config.yaml
hidden_size: 256
num_attention_heads: 2
hidden_act: "swiglu"
bias: "all"
learning_rate: 0.00697
weight_decay: 0.059
max_grad_norm: 1.0
doc_mask: true
train_tokens: 568600000
Each number is 500 + 50 x the weight over the matrix's rms, rounded and kept within 0 to 999. Layers, rows and columns count from 0. Numbers have three digits each.

# up: layer 6 MLP up, 704x256, rms 0.187, rows 52-86, columns 128-255
# down: layer 6 MLP down (transposed), 704x256, rms 0.176, rows 52-86, columns 128-255
# gate: layer 6 MLP gate, 704x256, rms 0.186, rows 53-87, columns 128-255
up52:492531443532408527569508418526424494504490523477466548534449493537499550436578509540610511510407515542435341621520428622517499522468492461484457467470477460473418419495463590495632427495496489474404531445532551514504568478513444503429541583462450515494490420456315486509545508557481520409484499479545567457458488574550465575449533448525552468427527476469567587472439445535490477568444
down52:487536521422528449498472504539572533529477434458537475575457453441453563492586501500414543498490523488434392523514441451470406587546527622514435507555503453457513440558339507499631468488519434562470517509493522512539502396512468525563477454534491425510471595555483466460449417463501441462450500469563476530495531515501450572551527377512435444461473483544485487500511556464545488477481
gate53:498534474452423472477599470557488478599462536472473592547457492486458601522600455536435551479518430493472562444508531468553556469520556463508482511451533503553607539418484470558446547519483558453540436488579382432513493577505457544425507566498507445377459376465484526490565443475477521508563400497424560481521500510476560396565487439436559523465564602397452557572474632564501396470536
up53:430460553412586508574526573463550508567487502511497530475487537544553413486486502509479525492524499512521475416511507541447511555469379402494517515543480469450522578424642520497421467419548448491458481532612550565415495533549449441514572520473526590501558507560490562584529520608422508520478498514464524604407499458442496507524501469475586461512505511531565451488391547517497593447522
down53:533469473499528540553426574479477418454478494487413482498457512506528556587473514522470379500459543483440487470596538501629483442575434533411498430571467500398402486511473477517537477513555427527497604494540468509501491505523470530561525425464482472618420516558462507466479548505494404522488543385562530513484564439536483492521502487505468559512496386441523483457434504523477539471457
gate54:522516524435490489529442480525470445478455479455416453492573479423493493476474420529516557464513524471508533474484494455437536441502510558508518407492585557432467437461560532503552450417514451518564553526446599533617467412468560507484466527483518475533512532528506514439430470512536489467441471475557480493490494551472462520579571429514598511378544522533477596482398567472493493633527
up54:569437520542520559429539456543552539515448468542566474436452560572530512484486548538507530460552563450480452539424464526529553414502463484563467463531442557479567521519435501547555422502389485533404521491530540523467523456595512412413430554462447452328464550508494432442475597464589483423548426454548441417545528486391500454503450446470495576549545421465545481502582515455503479440532
down54:454555482364470484553629471541540549398544571509480524517439494556534490489555547532514469461455480550534412537539514497463454518425549458544473492532530469430461474537468486450518585566534497419499555467540577534563513504425440524449462547459460487497492464483519470461474503591531484559521559532518449477461438440481499431491507464592617494526545528561394507528353482532491467527518
gate55:434481502514420516435460495485515546414378425475428494559498516511559553457505570518491427552509520451570557524497509532510504514454582432489538441547503504453540498575562489541481423553502349565574555483565641433444517499454446567518547557452372481492483534538511441465540582475569473492422557481454441446480392466430436530409432454515451458510471560427440484577476434565451590491535
up55:397474500478546454489452514428552528358495621503444514525383511515500476513469539389510497410517535423437504517547513531407530489536485536503411463480474465507439681443501494600527553425590442545479564510524488523494522472480515508426477491503530490492549427557473390500472437693556539516519425428532515502515469516517526518411467521566495588542461508429479512552420527548480476429487
down55:457543484447479482460446449457553351457458544443499394626511522551504573543511508468427476490516532502510574471455559554443575452545413482507433499534599432474517622539461530441409512456496538451484479575550475554407503523403526547540507488500480511519559447466513515479523422493531504347468489469423565464491476462505517484444476560443487423476523572545553509593461495469516507494533
gate56:458473581552560554520443389535574546454517465554432437427581507556426549486543504524516478490455475374426457441570449500427500492496554492467491477529470479515537503523436396492444408584521442653499485447512517448541493522530414522557501620530547489438486443533460431412539515563506402542483481418478538504572438576458554423414470488462559530450537470405549471480446380438486519475553
up56:491547490432438491551446549544530613471573501550519442512520606571460472576606530537479407498543488511650411508490508487556473495562518509501540601556473482498486518480509567558609477554531565512480467411525438407461595505563577474558558505531528622455458529519487429445449515453503532513493535507588496507493523471501461370529433499566474464479495493493511464540535536420474518463511
down56:490493574512443518472476531474559574502526424557387481563576581499561491419472446503492450496483499502393540477516470563508458584553463570503469550533547456579562561440525429417500498588564488558520468457391414518528543523484525501584507554516509589520515572423542590431560521499558577376475561492512481456479577474471480534489407478470608528468508380467417402505521496405508476452484
gate57:428484583477528523447448471479520455461502556479494481456500463473537451546498492463491530597542535486418530489481516387525538530460417464546491536414617459520496569549535430511520542500399552512465442500462485535521468473493478542435491458477513471563498401488518585504442556506475474508594528481522561451425516639484626559521507393492544465529529551519594472551598484443454586515489
up57:488533579498456569498568444520479454492605474493473505536546546456513497535555487470494593499462463508427488459463495524458545451515464489509485548513544472510457522577445533456501492497506460562569411431538535522487491546433543431449515407523496556520570421534550504455621532456454439434421480487469549485373527494453453622396529448477535493439480491472433514540543435504570473479460
down57:429564452486461504595531453540482555454447598446379554513496434528471458508521434452476515573514514417521473512540456465556522465508491482544450447495462527403495513461539558530529545509570485471495439536491484530553497583517533529441541472513488484452512402523476518492494471533491423568554482516508563535473564524503461389519553395444537485503469509510484531419562473528498525486432
gate58:430576508551489566537439508494485671483619510368554468484427567528490475545511516464481449509541488494530506569609403554496507558538558493476616495609511414495569421515463496587560548493473429503481460558437587555532556521491490520509433510381515447482455601505579451514564420523492510487453438475503536518596474504417537477496507509465536590521489468581459447502485547469491506441515
up58:499484471408545483468523432552458489515487493511483563490459409460446475484494475498505479540511485513481460590543507386551416531486471525549552451446518555483506550519547501439484588466492536528436433441558570441496553577457558489518468502539460469522424571425435557514465501434405522416471506544401480415380464524527514586548486421491447511464550494457546587503361488537502476490458
down58:550512505570546517455518569539503462530570501423469437568523576465476504578426624531521532506510532518521477548592459515425535567531452476525534523580468551517503405527445475520534603542479401525527510596510529541504510581514559451419522517462520490521470535472557552489477504539523438517495492529536435468458515452497521510538453404544557522521526599572570556566494597466539509447469
gate59:519530536501466429538576444526543594472463612521370516525567440428466508475511566531511530440542494513452443470433537558513523538514489563630492508607526519516468527404433463553531482443487550478463554549546517529497494548468529501410547545398452558528540581482530428403504448488602604462451395499482444467494529561576517517451515531463415537445552489515442485541454445500498485509548
up59:495504432513531532542535446458448599493518457532446416389435557514432497440493527462510491533525453510449526479468524484548440533532582576454530556553521485534446575577412550487594490547518451507557516408513418500429585468532526562464551525515532509575491551525509473552521464479533485449607528511523430572455463522449524581556515467541429477535482485403462507379537444452471473429507
down59:557473567570517452593523572461446511525535485492564499488457552463485526624482520573477603417506409478554584542515457570517545555511559526541476605546484451549472449444447587508526481530523457397472531536448517470519387479497422541520509458514560506587517462529459535502572493505471461517553542623555581503525416468379553493410482493367494510540484442525477542526535538475483483478511
gate60:506615514525573480561478484449514436540559518450540530494502523495438482492519402439417525566537501506600489543470450580515443487503451541439459490492529455610509470491551501560503517512514530458416489515512443639588601438560531525563576513539455424550507586426477552490592454429542486504471513469475468412522468560412462537539507546462461530511510530521469566509562421544493485549425
up60:462529504504419514438521445616500435536491470374550465433505472481465499515432613590500373451419455469394488503493468520518432501492474418504549525449509607546579530485529433499483488520475495485558552442472517494551513454390379546451446467474556489435493507501522500593536520503542418483589539577522540440539541550462528464461471482428438439462484504530540530578569519555527495573554
down60:465434515467557521519472522541545480462516448495501528515479560482483459409541541531528541534583504488538584418547537455522487585455482542476495505497464567507536534489562514525510469573521485542557513477446502471554547586447548430464457503504546518396527457592447469491441411531470537533457479492528520369508414464523551531395484512529467463495469552453509542598500445531549432539509
gate61:460516479619504605485456453434517537504405562537432531562464428488413532535412549453395479494507555490568476529572526540544421524509575542499479548548511520501487471466443407499491488514519545540427554418575493466572399539529542525532489563564587552492459531558568436559602491581437529459497544474538537470547395503467566494551523443447501572577518483482529482579510502623465521527545
up61:458485450545535465572485385557407424471493450514487543493561415495499510502475504501390447446480522565553487488519513455503424534439559396527550469473542541499497417499436487441569513576413495469537532503528433494503575456430549517476475638495539438608493571586533477463610555535503481455504482522539457553417589525430417421477487514552464483520400463437539514472470459577487526587463
down61:525545508413631555484572499608459420517511470445515495469397480444484495492562582438566493486427535456505411503519481427433497481562507578433535402515460449498443417409564453473475470440586527377579592543547540530519468544427528525546464543612532461585471550564544447497556552542403480449466467562447554568601507529557485565497571572581436530567511523485555564502381486560521454527476
gate62:448518487597504516541465501546465485516416419338525483501501508471466409520464501464467591538543539490541514500481510478473482509497490414542466530520482494461540523473520594521446560514556500525560486466504490498513548468541496544498474501556423499558514557345476533538475397427545536455426491595496497555501528483458471630487436515496474433479568509578528498502575568430561519556455
up62:465530466480474505568440450475405555462556448492471439464474525473479553488473517555493402539542500493501577497540494478513444445487548482480444504493488545519508533507507475607493458457610472474583513504525547558520478417469448558475367461597384452551442468493482477459407462509550537565514503472486460461464445511649434489477503582500483472535522490431506469502547520440506511465485
down62:575488507474511525502381459475502430470434499521473526502427464478477442465560508514413465579550430517478511500453540507525464491519489490545494548586487559477501545492521456505497595481453469512508473483559490456439550532468480431549506476452486399525494541566587488435478521511514507547559503497503486450568553489502570495452618565442541586561516494460482538550500518543389492494545
gate63:423462545472596535510527465532424538474476457472520477531471476538504463499406456505586427539525569475605527512538512437582517472541470531566480450455461474454566512547478437447439516441535613561481430491487588507572544556500465452561512508487521514536499457489485423525448545422463555510500443518569531541503504461502513514478476573545553475445467532567495537477567550503547527519518
up63:520496445553526459515417560490473447455503508537444506490496618443498429508473630532469520459541520451597480507543486566483472487541534510567518554450540527493506473525528449437487500456522565541531512468465588533513566530424504519466532430515465490492559495487410514506581473509518543421477602496476510566418427454509490501501521535479441551503492509460515378502464507494544564589553
down63:500456479575558488497583454506547503491530514485559552512460515471457450508505469517479495516523489523532494471485601524638510514514524452572583507443541459538483518518509414487508502431450552468465464483519421561481515498458484463483452543407531426565542445479473575542520519555487423322462498420431492494444421514462516514452464507490503477547517436539496459410496479460446515544478
gate64:491545533463517494459645572532471512456447425524498446543568389536389493554600477558436505487479554640537430481451457530552454552470495542379449507470397444559483444550524433425476487506503453521512397477458489530580542477571523612510401440529512501510381483626391509543440448537473471503529487416519482620470578475473469491513575481465477548516357421512502557513566514456545474499488
up64:526528504505558480594491580462458490466636527480454450520481577393446501430512499491483522526413484564493533441468567494518482558428543434476478560469516504530532580498450494526458460459529444486463537505520494547505543507456520573449537475507575482453475585494485598535451474488548472523522585668513508487521495472452550516556425486433486487444534447489480518562509510624450481510499
down64:456534524499565551485452545591512566599567505493485507473550516454546508523574507523397452496518456573459519450531482524475478506566492484491474433438498532479520435440472490609408473503539561492483441492414554462468555581505503433527557523475494589493524473439515477584406439513496581602587548542446469461476420561504392518554425520554526480457524452512478441562516522522390567592404
gate65:476554447575408484608483578421587440545510564422493445450539486532556563590462482454428515494554519496409456469578652427573539436508484564593493544485506646593494483510462570432450450564527553513499559562521459467461557539582489568464410515426474567576486519548524537468514616569516478500480490552514486530575517445541469465483423497494572461473430480507509487553524495442480485433426
up65:540471436493541473586466519420484405433533528500449552486531493561496565495496476523418463552481468515455499523535475517487489546522483529546542406456540458564456516479485461542466463519616320494543527530545510456518525519428591602505543523449427589531468524471575569526490485526473528547538511497486515520483562530493395537471472492524528539554612503528522520548504589419594587529622
down65:447414569483529427454534424516487615491545498578488463524485594532497465475572384472528539508481406441468504551482448577515501544537448515496451475506412416536481458430441503506556434493487469431484528513546429557433485473449513483502452388523424508464478477431473471561395482470446567483519569449398539476565494486473467526474406524456454488409588348574547495433513486484454445630408
gate66:581497448494446518444509472525558420456537515625529413461502526546520543513460525461476544513430519556467439510527461474513482612501539544534494512481542505406467542447597547563523511587516481490472553452510545498549533462507430577479448439560386459595490558473450516514488549453435449479529557485443549491564495389477381493444447565460472552584540545411457511528451518503502593541458
up66:378499432488508525493509493483583473573567468437525478546480445478430429535500467480477568521535444496516416487540436551524507481540426561561571444484444528445544439443564555435568546558515552516549487517479599502485530460538545462481550518419476449451452496484418444528493542493509533467605482458435493462446540487442540529482442522546457501514458503436542519475461439415520467461524
down66:435574509425442428448421467546543535429497437499555470570510466556473520527513541546542505525421533554474488573589442540456552455591389461552499438536544523484461458477559606576510427512562481498469531496538503527477524518524599440526448465412509602394450448451546462484472573481482514556538591533465577477423456388563477485460532493431398532460568499567352518488401534549524465538523
gate67:499460563524435446553459492454524548489564459520546454558455594486548460494476523439525465604514520510454473526528488534599581445558587455390550521557554487476508524591507597513466609600521531500548604512481412468475624482505522529484433543450449475505518468529450534575545560471461560472587471496483435500458562461550476523547549464488600486560432497518487579527545526467462594435587
up67:535477511487426512525448491560525457549515437380537486525479555537407462530404606484457517481622500465465465523611558532493530520484437461574398541575556489517573484474466495577485520556522533513497428438448505566471529492485484518544601460516508499484458410438524597560499476513584593466522555451561476521472463538512497487611597438471428553511542474543413336504551415431480532540505
down67:518440443532499546591596453483569466474371430490535461571584531462440523556452483606530425573543515506569501522447484561519523514474412510380524528426537534479483617525585606552484509530592422535507430505557478471526556523516445519465509544537504491521464466585497424486568552525573536510568573325535434514459592501544491423507485550481495470517488473561547519435523553486548457463465
gate68:537443640513416412576504492491540473457386487430428463567498622417427506542474518486439461484560538517472579635550491459534588457555516547566492542509407521534440554518444547559481470470490464502550495420422536469457442444437617520406518497463428508552572521458542504462485519605529506569560506500563525557458496494549477430503458500400462633466455532541531484450564539575564462449468
up68:591502475487497437517469458558433504358502547588621502487470570486504510423528502458510514537406460471524475584568509434432539368511539501562622474491422481478485508458522497523519515562476529435532523456541555397424513615474578453484443517534584464523474486508580458564515519481525465505528523509495549493528532487518549572533660520460450539513516490467494509394580617465547478567500
down68:478465484492625505552506524471457494594571461477485576492476437603550478463554533491507545520532483430517506420434433503491512522443508492543479489457463538428527510401484444415529591512493497497513578526451459546479493490398443554556490537603583430497506542409449541493499507429563486550452587546536564445481507460415479443451484576526576549532462458496470464502551580468450502483569
gate69:518468482471498472532537428556545542526509430519504465501492530431493407507465561502479524507451506478504496395509560499480497525506468507481487540573511422528422503524486544481410542566459494552511504451485476499522510397590575429499581502550536509527534440523474385569566548580508476494490564475522546420535517485524572459551476543460467575449471608506592569517517464448591556514448
up69:514602511550484463488536614463451535502430480433565538476616570456364513440494463541551514459493460480456543588530505461534521434401489463441558473514454489485519404538446539461525465486545496545475552504392521485485556540560457550557413506514509524533463525489541505501483462533403461598503511509518431508470453463488395462497525488523456512510508573515462487462503506543402494456521
down69:520476477562515555504574479585532382481500530483490405503562382507527460433393514505479437497514545546497472493468477496519483466506440444496458488578502458538471592515516464460432497531459442567429567593555477407484383438520498514559529505567491554513471461544485469466498552598539508491445468547499459481518581553464500449476407532568462477494557537581500442482406536463484581520526
gate70:526553492500505502511554526458501480432576489552556560424583517581562686454566417531500564520485517493459432505538465515413539484469513521537496505526523504478380570555496500489534413471449427495492536487399488477524527556443418498408421523516490565456507518449545478434458512556510548533383476466474454492464408518493474409486430453501477432604474464475471487473486488519450529478489
up70:445464458426554518431511549389528507540527481484590454527498465465556569516514410484476512480466441522496534606612540528499543453531408486472508429520473426549347466483598464570580561503550458452462482465455536506539433463451446468453512509483435593518487485509578552529453477460535473482507538544527513561471585496426414474460479528572551498595572450454483465454458451537437472436549
down70:494548492594489489530438594388547467479495507522490570576454534545434517388501445470445425468396566465431610504510497546515596442459573579493568541432527505449469511430533434493507560421496459600453406447458468542466578534465481513521480518598477474494456502469441459364458524574411472486390506440522542541414443476529569439507431497496472592468480457557457571419516509493516434488579
gate71:461570559607492597585554508528558453474495550553572484517568489473470517506544586448417622521507494432522509571505466490575535470513523511454502570472480482471492588488466472416408561566468503496489526564485509501515528503466513510418525554605453534461494455457555488588545519573454429517432402455550585544519432496526404507419456532429508502445479416472475452497458485470474451525464
up71:426476479549475545570503494466518513489568509476525461601570524544581506444493415479458485475489508422513460433466515494438510522400560501409499547564502572498478427454510506474516468514489503588455456450420491538461516495489455506476552516555516531525520469536475565494447530494502469478510466531565509524425412512561466567502540521379508452423474454520448426581434517460514452613494
down71:512493491560497518432402521567434447443498452399528386585500447457576487512491557448449604411501529527544395543393486484471417416405562518465476397516466543491430522485502518513542516553517548544513553539473490532493479425444551549436451551423511501526490459500473608587479478420470482529479478515506516511531541548421429537502479464463504414474570522428582506496410452468540489499451
gate72:510528409557578494502515530507491566518470484561434590495458532571452487460468494467536480560517476488528532525521490572512505472605474503500530400450404419635515423546524536581520518428453518549549506450487601447508415482495492573500534649539543474496500490477620530462444583516449549504428520513551553494585549505464583419445517581536470470510499598492535552427485514602518456526381
up72:458536476491495526507436521489482505563509506523552401430488522442477616520525521502372462494496489472455477526455563560508453430500461536520444448388584504524482433420449416472501510516504503531439476429449471438472463516429502556523413474473583522554516528476480496535520425498488528493494506439510509528517511513523521385464521466516477454542616571406482564469437572520595487467524
down72:519503541557475543478544496564483491461487580489521481542466542523475510551558584515461579550556502488590565430542555465453415440530567358450487493443446567495483571458579526457522431446539544434517518543589489576467508497535599439493553534555458394508496508545473481591588442450448502507359503471524397465486525536460471466458525494410446481617445441531412480535550442467508435512454
gate73:478468492474452561544544418441511501564432515470556333553548607539523533529526520500496548495474450511490533553448492407513486547592619453477582485443510514420473626521558550433539477475483538485477503392478583536483546573461537539412544417603470509554401471460521458550456428503525423542535451579452499543587535529454484460486476434567489569470544445573495487615502518464542478472438
up73:466547443558432390474445472490428424569442463465417373379421564442417573492491449491471438577426529417425533536528421528444550508519528470540463565538506615426494561556499526553486546528510528499531611545494454492434508496555498481348492591519426544459551474453469530489477443523491508488501520459504514500537526509536484527535510528521555476477611465600496510454528493460506456446573
down73:547521471547475475488462496465460540508471501478499569503539513482574456523471493542522485549427490463489561545478529508540536578507448493527510446514559631523437597520593489487486516582505526582535535456488522527496476423509416489552493549460496437462511561521488482461488543489390535557467474456490472459384630447611491422573541474500515519481472526424465470499456445540504408503458
gate74:473456523507496509437545552454580545516450475456483389459503615486536443455541554490522514447611504495485563561518460394483479499502563493494584498503525518533546518622553550502487571480491544450545501582491513571501426542538483507509414423444560493479515516517545455431653484386413418455483505488569518514524558480543412575508446528555533544467465525466458434554472549491547503510470
up74:473492582532522525602504473453579499549521602498467497498507537469480428517524544526506539475420453426414488490437475467521469523535490476485603550478523417471517500525526547568462549428542446480581461537526467533536548475449508506582514425477523413486501479556539470467482489441573512498505486410451498428514477479581598518593347500583538511436480504442461586540458484486467586530520
down74:484440581445475544427551457478538567499499492562563503474473509544496392505506529482500563387468461388582507533578509422520555539512479499518520659481457558463517523545547480574485354542483490519519389523530445424522466537483506507413478473494609510442567447418465434577549466469511506563502466472472521455382520406574444581611361486530522561528495450450505503569551504592581604475530
gate75:443563497499509489551486532500477495462549543574529501583499537575499554502549504549572502568449494506571463542495428531503607440402498501518570561574458569522567498491401412516457457561454490476566479584528478560481457576510579466526603472485562585519521561444572486590506474463551565482546470482481468538497454483527518562563545612491501577537565427445485471426614525463477499460558
up75:572508473484518350481541510496486410519470492495487518499478487449474385537527597561444408543514418483475428484524636413433472475527481548542477486563475464526516426574600565486507533431526532439477539497535463531564359458502466552468516514477536558523478499567517449500552529507487463393563551475557548580552455509521514385523544382519524474466481462494525578569486571557540468526510
down75:466507493524515454350445381557456565450506505438466554449536514531497543378372503573408505537456509545554504496545571375538378584529596502516547535479616455444515453590553465444529471562514398491536493476498559462515512503445544515498576415422473483380531432532542457519444481433478451467457521497499528524481543436565428468497497645492527514495391632427559521524425511446466510528519
gate76:512576474530528463512558569497504590529450458482482494452442563557452524547538490471505546529473437560527538570465495502502446496458447507512461472557541544530464524480462524555537478416460461561503569453486525595494492601524477567544548498502584506507495548570529456474467500498516455511389461493505440527487494570494446443465452549514530453488518481453416548633526565519447528488520
up76:468492543494481516478465487524514429511510506423565502449483599488471523406544632511498499421479444579456480460407525502549548522544514495482514459539471536524414448434551511506423511375463607510515512447515463590556540443597566501593499459439503494449413416505539446464503391565469399492586471570469520508559538481439420470491500465453470511571553509525469487511465538527454521527417
down76:549464560545420458584527456530493509444394518403478448538513462479499595574424497502535472523482458522459443573470458466492514361414452488474548388502486495525549527548498507546494501476503548579439424495485490501482501587518472462530465530481459497489446484505505434574556565473480462488474513477505552522497595472422554402515506544485532519494508557490440475579518547501480614435465
gate77:497553464558478453575523478445464446434399531610486383474533441488515516481527537501449472496353477520493493527428481556519399520458518580491472558433549515525483557448550518471478517436483441612467546433395409507587468611483472520379496452455564485559494484522549499541440508454488559461477447473469410482466456487601525470446494496511462525552459538531444510484541532451514594484550
up77:496521551628513489502471516497437473451572538523395456518530515475523438557568545590498498522523466448451500536513384523505516577511476520489444598514535470459360429518530444537504514479579462511502449529393487500527458453516480511542489465578438507461448551521507550585449460424502542638443442443552501491580487420444570484410558536441440533478586388467570492474486586451470511454490
down77:557445488490414504505403470458566457516430516477486394373599623491514539528428540531524363494455445526433573348535528563469471511535430555418488591532534511424453502481485489579581432477525472563507532513519434490459543522476550444596532500513516446556493467540533560546528458519560572535461484452481536496495481585406515418469575520522550489535502551568383518458477519399430493476551
gate78:394473520538444526538458538341458479571496522480470490477524423468518512488535558544538485508538499570549552508456518412443469404474586643473442498576478505461564535487550396480568538538592465483534439461462391483433452518598559512494461501427459432437551537514471409508447421549508541448481413499492488492535593495534472472493546461541535569458527476453480516518516417484483473546423
up78:437521447436484528491567538492503541444470500396523425543445498612570520490526486471462509438443514503553571500504509519533617502510507594489490515422527394460533482502491584485562465482477472466477482527504642440475484535490560469488550503581569453401450449557517532579538513551495456440509549436557569525546490487491518553444437354455427471447538432499490457458477422439429498570413
down78:462515517504495507475439538498534413527455561421550389438571584593498483542573503534465479495479528554568475454447462511489461507520463455500532522481528466504561535504558494457545470601457580510490481371511481450403448550422541561449484569558527460562496406483522445505483509527478394457560507456360452566523545494500493598431509476539560541545394452489600518444563477514413399429374
gate79:475486513541485419529551424488534487510504547477523456439504542489511482419490496572507517515544587492568476480490482430451509467616501521517562518521548499486448556498532554522491495551546549463493481543498490569497473523513463565459503481404444517459510504520583534487504489505556516425526503579440405558430481490574490505529483467482565609412485506597597527500522515458521446476509
up79:503505527482497484518509520407462480525472429510507441521473507575515463511492418530467460583513623565476460437453465603534518518491539489620510532512546503594469474454512456585589487451536435508510485458493486423548436446403529512509509499554558539487487512493522563465401514600517512512563464513550522495524423479474549510502533500531473539552457576430579447480542550447488475501495
down79:513461500453529495560519448533434559491473445593480546388444415564531510444517532517518503545400501574507492446580511469421422471414553511549434531522485561425514425442531417495513478487516395455501509425529485441496560567519528470454445418542468549493442508521497453522604485458517560607415478559518566534533411409421534521443551597478386491566524479501479511502439475509465484477471
gate80:518453606472536494463605590449462540450455511495498459466494493462499493564441415463440493535420634483454508431556611462488515576547496483531459493473583553506504476427557501478440380680462570393507521545619502423518511471426620603578468558526508565521492433448526563524443553491471539478526511459550531457515512547485458475476530464480513419496565508548439490494417505528533492469560
up80:544479507538527465578520416550490571485525511504540504497475474519620483525435494480508419497465502461535579467494406549482519555530544523556451440557571466537438468603588549459503429487470491528536472522531533451485493556446462407556625592462487466474521557542504470533506538395559546540467578547511451507567505439476525560508526513494444513491501602496536478584583567541540434533453
down80:559577523475423584476505563479566564511531431494543568570531506427518534518513532445519522499439460577472549450553506504481504502542537515456468515562476482438455476534525469441484468533525460431465393537556454454484536452463548524454476618531483577452456476510497539468416523528451546487461454393569550536480471442501558512573661467502568493547514458544427406518424513528436557508514
gate81:400559496458582419550471502441505420457411482471558459424542520494567466507583534441482447387502478527518557472501467496470531517488493512573432499487447491463505506542554530478462561552471573583551599467412391542537627521463477475453581514559539498486473474630491446510434482550534552457466506555507489560435486489506503455445535542500419480472546544515443394587508497539557531505458
up81:503498525539501446544412466498492405437511540473403547444456482423576450549458596495610503515519482526581558523533474552531495499451550480483442473574429471469443479594433466470430582490580445437541423469565616463467510523517572477537478524513455558512447511493543510624531457448499493457488499415536448537457528562548482439510560548455498524591487523555448470519419479488506416477435
down81:530525550449488463546471570444520450559549505555464515440576504536427495476458422464542647476469586484512549544591468529520507414500586642390544539495482491481489585545418498442426435521573444493443488467526498536433484497550436508547465585496511513450439518453450523482593528496523452487442508376473430553573474536512519494434485598559486433520506513487437492578510529464510547450482
gate82:583526508431514541516499521551446492446441479495477469606631476473472473454557500534491503505480488553507462593514482497502438460441516481596483441545456495457494458506489505570518447470427483570551563532439509441447499505541534494431497506478550476534472478590501517498510512541432478493444579439539515531454435448487477482489574522528558544384562522519469475510479434532477494414466
up82:467507487474474540505537435552491458562533453423459535518535541425460453521564469385495560522410560543494381450526510506578451502454491538508557470494481476629510487529557480532558507488449481438522425538472502499448576466469551511482524542414515597498510482431530529542508564418525517462517475515460518533455421513494488484570552451490444448516493426478471476542470409525498547519444
down82:583491483521518488535493546517535477519471464576469466502515506526527527478423521436516580617565553429537509553455652582496472409528475495416575518419428401606465485539423534479433371489430522482502505561442505593577493421494502426560500484415492521511497484440477402629459492524517459466517529529482431518527467473534456506458460500443540515524471521506494474525484436574511524505524
gate83:537483561556506453510445458487414522518506537529483446525557516474546572493521557496458495548540494613503544474476494456450435428528480436468443501556541472538560477497540440545523403546561507500577430559481444616604538456502514507559496333491487491561460534440443516489495559597572463414527437560422471482458533364463418452385432506521521468513524500490463504481509513542476442519534
up83:455525649533533414550511573460507521453510483505515498461441539449489523575563525494481513446541582520514493487509528534562464456579520495478552507430573504550529419431496469595590444495372466481557495510543510450537473526391407528478539466547469522480458578424484430524450523570529523480406492545453513494502517502575529501533632479444513505466520578524505459488559502508580496530486
down83:577472535495539495460527628475551557557549442520549532469465486430408486475441509502596443427524613511442456444443427586484534607500520567507428471489475538466455448504526480471502551496513515496403495503595409562596458492511506557490462490534499487511509572535505479617519526524511486583519449497491457470541517468564417416550551523523532501446488438505528512507594534553530486469579
gate84:477520487374516514411485541544476494433423526503595523530476507534496463496621561462570423501464575507427545513531453480617478532483518529544510461593528484550469530525474468459613513500364505425570385561510460511516490588516516555577606564423455471496469441542483494582508431479464518515539405520499523486445509491478623429445471553505581521484522445554590576462485464439514454508516
up84:560458507527414470507514534586538489493497462540568520455541540491569442544553492476570448508515472585547424581521531546462575540496508357601551552497458486528445525489485546450497512454417522463451491538457505504504495488513496527503546493545544503547513546497494524497530499454487526529442500484563517441475569559526447480468537490530588427459548600607593476477442416509484470496518
down84:462518456414566533473435513488568489475565576475513585510498485501416440598519482506411548572490411465462497435565545529484460476523502417475429469534397514496541453364538484541444529652542546421483498536383579536540534519477498454579529490499495418432486439412494428457586490537532463523521487518529442484612520595528485514532436458530428474501561382580513519500485400546510535481484
gate85:478474570505554625531422456577491570557477485494476452494545426529408404454456497471493528542507528444512514538512478477489510472530534573531483419565555483449657429466489525521470523465589420569493519507438536522517465493482486498470490517548468528505508486511539469523545560556422454518413503508502454538531464468532584500482427522451563446468509517541463505507422461495524554575461
up85:472552439512533438621430559552560439507584429489446574467477521403603469483494552506490490521522528505495518561495517578598482530502516552453432460543461508455526447553568499534424567501512505463485436442432531509488484602479490522430509611481545490500452480545481514627537517560580507597402515483560567458454494539460500544489546509496438583465523495391587489437489445445540489523449
down85:487511448465474490522500505486439460392578519607492503600559540485453513420555531461530518475495493537517468461407474518510486439468467405602589464515427494486491534549536471501518527443447523512579479519589560465428526448501651565395497535455654443534508456533517496619567468526571453529511559489411463411543532449452451530530466509493473460400510457492520464533541436432553554499461
gate86:414430406515525473387441551446509575509541490526537613497505413511474519519557480451508455524490475549457503552536370439582455518495477495435537486492490523471587519483472570504484572491505377513557474467530492430568408454494508481541587373478495467477440577562592552447539467621584493604555538513482455388505441496510466447472479525394483505448548468452437572503532494482508504490422
up86:590588499507513431602376509587504509479440527517502534521601445567471569565474335573536504494584553564548448489466511379486501482570534530444386416491451618444524542494494466418519474559523573527545490509548504533472497527497431513458469519526478374531491518402513507484481520514472585516495482458482479523508441450600538516549481488514526510494427475595480472555486498580472455520529
down86:493629409492530520443345435475463538408530447428495509423518493571482456639499437469475500570455584523505435456534574454498519529495570536483452438464492524513452555601459579411514435544523435500489531425499466517539441496525551465565517435467467622513436555466389530551552442515519593553472511489456494514406513531520564589457560444530536469518457493462488509499432556514502548512539
gate87:426425500451494550523489535471549510506501519582500437577473518586509494423584466513511488435584419519561430433502472479516474340526520529507552428513508469525498478442563479620478511517553457623474512521598546531556550515484550470498520430522445411421514543524451400515518532463537430527465468472539498478469556470487454384449544544494544470534448542574487469454467623386510486534524